config.toml
n_layer = 14
d_model = 192
n_head = 6
n_kv_head = 1
head_dim = 32
d_mlp = 512
vocab_size = 1531
activation = "geglu"
norm = "rmsnorm"
norm_place = "pre"
norm_eps = 1e-06
positions = "rope"
rope_base = 10000.0
rope_fraction = 1.0
qk_norm = false
attn_scale = 0.177
bias = "none"
tie_embeddings = false
parallel_block = false
init = "uniform"
init_std_qkv = 0.04
init_std_o = 0.0496
init_std_up = 0.0572
init_std_down = 0.0572
optimizer = "soap_variant"
lr = 0.00614
weight_decay = 0.0
lr_head = 0.00719
grad_clip = 0.5
warmup_steps = 200
schedule = "wsd"
decay_fraction = 1.0
decay_shape = "linear"
final_lr_fraction = 0.0
batch_tokens = 32768
seq_len = 1024
doc_mask = true
train_tokens = 153500000
steps = 4685
dataset = "wikipedia_en"
Each number is 128 + 32 x the weight over its row's rms, rounded and kept within 0 to 255. Layers, rows and columns count from 0. Numbers have three digits each. The size before them is the row's rms in percent of the matrix's.

# o: layer 5 attention output (transposed), 192x192, rms 0.0496, rows 16-31,48-63,80-95,111-127,143-159,175-191, columns 48-95
# v: layer 5 attention value, 32x192, rms 0.0401, rows 16-31, columns 48-95
# gate: layer 5 MLP gate, 512x192, rms 0.0593, rows 0-1, columns 48-95
# up: layer 5 MLP up, 512x192, rms 0.0551, rows 0-1, columns 48-95
# down: layer 5 MLP down (transposed), 512x192, rms 0.0573, rows 0, columns 48-95
o111 094:099146170086134075093069174122140059140152152152121094111151167133141100089081099162161099099095148138145098171076149127126132131076101121114163
o143 094:114143131159157180170164140192133217127113044109117127102076103100079153097162091138158110163147127126163184108150135145119119104113112146165057
o175 097:122124114164128185152152105139101101135131177139095079196134031086113132140127134093141052067114079134129102193157109128164089149162161120120127
v16 095:174101155133139149137145130092118108151097137132139100120096223107084103196098131178191138132114082102116078146134137195114158121156144138106053
o16 101:143158111128054122167122102186152153180166099129137133133108123133107133144115113155078103105065143139126170083122132113094132081177075164101118
o48 114:118087204167169142108046198135120138129151080080168144145111187070062107133149101119157176143155038124119190173160174125147144152166123180097118
o80 097:095169169088132142106121150083154174160147156134139142130180109131195116125113118187146093175124224118102126135071105137138127136105157089123145
o112 100:151149122132133080177178067128145128181093131133062179138098169136162101144117139098095096105171178094101103138107153126156141088086126094136092
o144 084:092155052167120163125124126196135067028106065154126086097175103108124148096129151101092136134132135160135124086120113149152103121111107073160176
o176 098:085095158106140122136082112135138132116067090109153139167130073159179197133161055126176163068112151139149109178141126112135142162159095154158140
v17 103:076110122093131213145143133142057105119084100127140097108098200167194132143106130144116076102138142083127201089165053111116134098118124141131114
o17 106:088064138118165113104181145118120140103119175111176189150080180128109118113161131128108111114147112120183179139156128112127068132101148103133201
o49 111:138123090138149148161107069126168116083158099144110104096133141100126141129123134165089152141134144153106173161059115098147201091134167097117040
o81 088:135064120113127151094119141162147148107138107061134144172090059098133094133178084143119087201140141133143100124112138162073114121156098123112103
o113 100:124137073082070112105115135073155147186106127146121065137091141171092152090157122161140145101100167140117141054090111105164143167162144103127126
o145 103:150197194189166117123076089173132101150103133195139160115141106163130157129085168094164137106135111132085107154108177118131090158081109153095147
o177 093:125161129159129072109151156133127162142091110170085145092081114085190092104126180102180116163174164108145083117181095140163163167146098174101131
v18 103:108148126125124162137101164161137091136155116105081098060070094181156152164104057148165132090103177110124129110172145154119125131128162087122147
o18 102:126110135099094132148146168148109152174167157086148128116102143149108059135163160135111149094138133126096154164124140120074102125091122115142127
o50 106:135093104176136099161155142115177121109118144139175134138230136104097148108167130109151152130102129132106169122116140099159151176157168123174134
o82 089:154076178098135168126155108154108121177075095122090076148155133112107129208099124129099140080185186140137084118118143161074107091091148174112142
o114 094:149180070120111067124124065118178152122114158137100192097074072129136129124184122158112108161127093132133107112129125139146128158120135157139104
o146 089:108152091073139122092090120169121137112097103074155170139100142135175148154086151105168137121151118130193100108144146118104126124142092072083105
o178 119:092078138123083180136113108092136106087142143169127113112170111107138177081109102122078123112080066108110171107082094125137127134142155176079150
v19 101:084142156076113116092124164065116152173149198159137127160136143112145141146132119118135126051181135102124138185144187115141084165155155120121137
o19 101:046116153113141144127166153166087140097132141126161122106122151145148153108120087128113084147110087135163179104176126143150152074078104116177171
o51 092:119166111113129072136117078171168140144177084123120098137157070122126088104099165142118120099217107181108172127166116138127085178123160158123123
o83 090:123086176110079121165084119131123127135089140089148134161086112119118113087162175130127028114097146148183102130189198152127111135132160179112125
o115 086:118145102135152148153154090169181123099118094178146147065122159214145096159121147173141172103077141132103039086113128125135095157109121152154142
o147 101:132140080152107148098113117126162137099116099141114155142203125133132146133105112141216173178119134134129157112086064132100163084111074107114132
o179 112:182151132136130086095174106160070063144104203077085162137077138097144150133152147105085144137108066113171135175159130143159086144104167156121092
v20 094:076111151079149142074166081120098137103140163109179114154100077113093079116103101118134116143149085120110210141205088150097128149096126116120132
o20 100:160103140074084092128123156121116188125122125191129167193134125144108099120125115103169133105054156096102107153116169157042165151167151123184217
o52 103:177142187142124131111130148094127108175100121154113176129113131152119150157199144109125108145140154114088117113115131025076117155138144130093082
o84 092:086124133123124055116142142163114154120092180133061118086151167114118149126163117101161119169182146168140143174159185140125096116053060159108137
o116 103:116147141084134165154141120124135124106121090056159134124109143168150156098099101144178074184144124130120131146093101112171126097178123120097117
o148 098:140167113173120139134072121164117124120169119193154068094151182107143074100105202103112148089135137132153176053123132129172108111164124118097100
o180 102:113095123144105155139109084136190189125111175124078147160124151088149189093120122138139142156098134110138097181205089207112144122144167127110120
v21 103:147141066052138076139194092126103163123138149143091094128079115128083148187154121072135131088140135107141110146120118104135152099159109121138132
o21 087:163161132159088114120094093137178145145083155116063084080110107130131103173123131065109134133095190075135073158116043210142076153090143158138167
o53 109:115104103101094155114185143135084135106109136089132140153131159139065147135100070090113096117157115088109143146186167094083125125087106055158151
o85 096:113106172117158084050176150163116109085143105164120098134138085160119075127163121132145061161164123120132116152141185094146135162116100180127106
o117 104:141130101122145121149114120197123112113120114148153132164135075028083061149112172119121126135144136180081077169104122150167136115131153209137111
o149 105:134135110132132152143102147121144113127094122087165161117096120148253170110159174211114162128051155144151240095116131139125099136139122107118157
o181 102:091139161131131128161169086087146173136137183134126165163133164118128118085108078121122152171161101153130112134143050135183125130101057102161071
v22 101:085156158137114128107152142053136100121156099144117137149145199156118165172063154108147127158161150121128155102135136102104145160149138048087041
o22 101:110117087140192199198120134171112107106144156099152117092146108129184145176083135135108110170156114178089149135104120175137124130113098123136113
o54 107:190116092073119087037163113104131090105138054145113132126116194136119086121118123101090112137056062095149126148137128099057083104110099160150161
o86 099:166143109150133087113125161138157206153122137101136177059155074155112110141136107121140072086179124134139121133105155142210150199113218178115160
o118 092:101082172158055160116151097134128111152184096113166117199190176123126152071105214151105160156085147139096108058152103077118169135100083109087101
o150 095:155139133135162139140110182123125139175123140151119096162100061074065162137171088098091147122150134113172098216097109133169099095132135104120133
o182 109:108128121113078176089125092131116174088094124096070182123071187161157166138137153200143121116139157217119104069120097126134181148128163095161148
v23 102:129130089117148134117140149116141115135181095118097124112116187093093108110151156163106084106146124131102124142142127121128094139126126150136125
o23 099:160157157139136113081132141070142058114084142124169151079120179125157131141109105067093135158118142096108134143137188092120089163098187137152182
o55 092:153096202131050155121096173152129115111127085196115130094127073078125140126150144143139089136177123101166098154116125144106095123148083132187081
o87 085:087137088101119090112194086183149160097109111130135153142144090189162108079057105164089169161143130155129164101166117149172126093121097097137101
o119 106:111066079156169140117109139119140194139136153104089124102100089094062065141127100128194111106155119115180088143131147126139128148134158185107182
o151 092:060125159127125154143035072123117150162101104139165099162149182118143132133137118134157113153121137146117090135103077097129133124124137053104144
o183 113:113149136094138132133158115167132137145087149190130130082132061154123122145184108073071140109117115182175119065085137101130135170161111129149108
v24 095:127132122138084153120135093203149127195128076095159091134128119162141094181130148132166124104182102142146138132184143155139107117120130070132193
o24 101:174098103167131108187187189144087105142169086176140134135132171146054128155115113123094102152131167136082141143115125083091071131154093130102122
o56 097:110138117137118072142144138174154177127087114135063152061165139142140166138161105154151143149154079159141156110126126106150120102119120101161081
o88 088:126091134103153166170148142053154123151140220134124120149116070097118106091136138123101107112152159147146111169136107105166119133128167116109121
o120 099:112162166186134165120115075085123172080096128079143099144118121111157161164091158165109111116149087078173122153200130156179155127128103151098162
o152 097:137182095068091132069093118103143087153091097166084130189122140148156078121090113072131151189078193142086119085081110135095178116162129131122121
o184 102:137083176145143132134185127144092144105192142070130098099181133092106134113127129201160122068187147161123142183131117138128044094112115143054111
v25 101:135184173120133092115114155109124146159108111185203103157127123122136171140141049113102148104148125155138127155121133152100130089144145131062114
o25 099:064228158096154142104105118132154146141122104049131168072068174160096107110113147102113094106164121116109134094084151172147115060168141179120135
o57 115:184107115127131076143080159115088121113143148090144171171161120126132139182118156148101137154138165115101171171151057176076178195134184073124094
o89 097:103055118104098146160194145077132123146159172155100121132157091094089149131167108190100133126117139115120111088101175141125080117118121138174146
o121 095:121147102126136151111082142144114118148111162132084103114142175132130190148085128127099133139149125126116092104165154146109082129139088063090100
o153 095:104122108144087133109157143114160169113124123152158101159134108139088098087125121095178091096099096107207118175078137108171157136136070124125113
o185 102:108180110147140109120139075141162118122144153136112149058177136120123129179094089165049160207099147089134099123149126127068110143092140104161128
v26 100:157083126122171110132107150092109103155127076078133134136081064201066132125102121133170153175159144089105130120119103055171055152173041149124133
o26 100:135215145078158121152132129119127170109113128123164178141129144121108129141128138114120095133178097106178104106146093143170119168148101169117114
o58 097:161145151152154184065074061177156089167121134133174108107140130137171071103112147108134208136136118154080089101142081148107143088058115148151092
o90 092:137083051164137102126094172054105095091120137194075111103081132092115115121104127145164093170116144145113134155141178084156145068124151129070077
o122 089:090133162086135105181140095129129151153061124136134170134117119225151168138098137154076094131133153094107157139117125078142150146098175121131158
o154 102:101117162110038109153163168133099120106183124106105125136122100104142141132136112113156127107051065160078075138142178184126174104104120140146132
o186 114:115129144138103198098178127128162191135058124156143087115106158137073137146127081104079181101164144141123147102088096153142114128149160066121160
v27 098:127089120129072146156142147163169150069145097145102098109135187082174140145137008142077116116134100060153126169120169110121113117126145135088130
o27 096:148111163148112191134104112173139111078098139149115133137164183088121193151085146168209128169099137147138154128146101137096118133145086094135149
o59 103:187147103167084123135076114095106086139124088093111154149094104119111110153125139075100192146077127117123092112169108104089131125099056182117158
o91 099:119113120109154083114155126101095152185161102079170131136138129131163108006197121128163100125151081118160176114126140135127163056106132136119094
o123 092:152097172124118137109092162141136180109133140063146102113125222154145130136149096137072126072095183121091111133110114105078136126163177079154158
o155 092:089185119049157113196171150117159186189077182121118114087117112164087168136076143157125144128094087127084117104132132114185120165165158154140092
o187 111:122120138151088118138126127113142092128163062170109162116102094118101062141108109128153091119152151166092164149120141113118122156144098090090125
v28 103:208094112183092119134184172164087107147126157152108158159168152071129133121117143103101129123107157095149109135178146112182132093163157131099108
o28 101:097163133085150130133136093130128095078102089200211103113142130185103163111123079167126163164141124152176127143149133163128169129097115095152159
o60 109:181110166116135157145146145128110114183123110117139166119065124151127112193152141123116154145193166060128093133092126112108146193143053179129144
o92 101:123104123123100075150084142132155081087158157100085105168140165151055099133107138082137112122107123143126160156146136121144107146198140143114120
o124 101:096140087136126132164139129082163136167068143141185139119163094135139183130110151166062193068048153192130141061142147160098184105154099142146156
o156 096:125170138125143144065105087105122192089135077115096133104153095106173143130154129089169080083141062082150141101103119056129124110080176126122118
o188 100:115101180123158153176100134092117089139119179104128122107132179109103065168201133111083106178153176108120127078151124176164120120143097152157134
v29 104:117089094152081086189149114102142106108239130099149104160141147096192168112077079165110095149095127140111163189077108131133075125151162136138167
o29 094:109141141089075157123153110152179115115051073140072095101153115157150097148103104103118145123128137201140149148079182145122157121120089187139138
o61 112:085123112116124132140059094152126116084178143066167117169119175134162142114138093142139134141134086103089175158207135126143192169142218101149160
o93 090:134154101143168094059137146156073133143157171128146135093174100131098113173173123122140092144116119144103110145084091168119149207149124115124134
o125 103:190086144168153129148091110122155089158144037150161147111099110158129153135093134123187102148112174088067117093125165113168119078120134093093107
o157 094:121105145161104169078205148136148180110085191141088085094120101104076128103096147120118144082158121144191114134126146135138123081125039182124167
o189 108:146139143142169094118176125125096092181154136122079147168161130137137072116100157174143104102150080124083149094143092114114064156134103068145153
v30 102:092067160150154152118126069164097100116135082152119112193105118114075127144094115111158100102109096163161086124113115093114144161133157098161112
o30 100:167142066117071129136185114160176124088155137147091132103132138149147170105163076108131142141060093180111197098092114062123089143151155110126165
o62 112:135097187114167129140097126119099116216172082169114145124101157170187151101109130162075102133124150091105116136108132107082172149171060136181114
o94 093:085196153123070136120191141096129180108043160110109115151119142095106152155184159065183124146193163080158131189161128128128117159164139096076095
o126 103:119120139135152122175044092094118154141108110138084086103177118084129058140083101117122115078163110093132150168155094103123135093118128188167121
o158 090:120134092136115119097155112111136124122124114106107117116094130148159077115086132122114172105097138141108174145131108158183141080074106157061128
o190 106:144133157176203142150122163160130104171161161130105120128104133125124160144151127108141082179085148159128089120115148144150124131115158142105136
v31 099:156136120145157107167153098119108128148132192137117113132106132136175132068168103105122157078126077164128129164119136091200125124142118117167125
o31 100:113173049063158100161168140151098123097119120198058115175117104118119058130121116132131159129133139157071092101150076134103098138086110113142136
o63 098:172120098147112080179133097145167120110101124113096215124140138196114144118139187197114154109143086177112151155113142169132117149145057080171188
o95 088:079140164156120134098181135044160154130118137171118100124047131078115119159097144074148088143105166108154088153185191111109145103140166137128157
o127 090:147134108190124062212104122136179148116138184103121062109080160122145097162120092130122103064118105114166152159158130115156100147059119241128096
o159 095:151134166065152190117154161120109087129145088067146138141196133133106181112148164118104138173128153114097159094081096123129138174136178119056139
o191 116:103148104095078132091134104152130157154184127168177148096119160078176095090075045124130153125147129093098141113159161132100157128172088118136110
gate0 096:113129124118115174102158107121136132077141130092115143080066093116199140091113128159125143138123118146168144190110118112172080095142134182145171
up0 101:102123143112107118122099109112117106080149116159124101174128132136108171114108130089127106181147193091174068120121132144148084118101129163151101
down0 097:155138124099123123140121133118150151151103211082161149155065179150140123173119136164087109137143039154179129115105086139158177111118126130173171
gate1 094:151192149138129100064119128142159150143160179146143092074113093126111087150065189093111120111095118131155159083088202077119137125121158159116166
up1 096:117167177090126130147117141152112138137123088157123115145125128144081100219146124175106133090130171116112120153202164130172111142136153113155131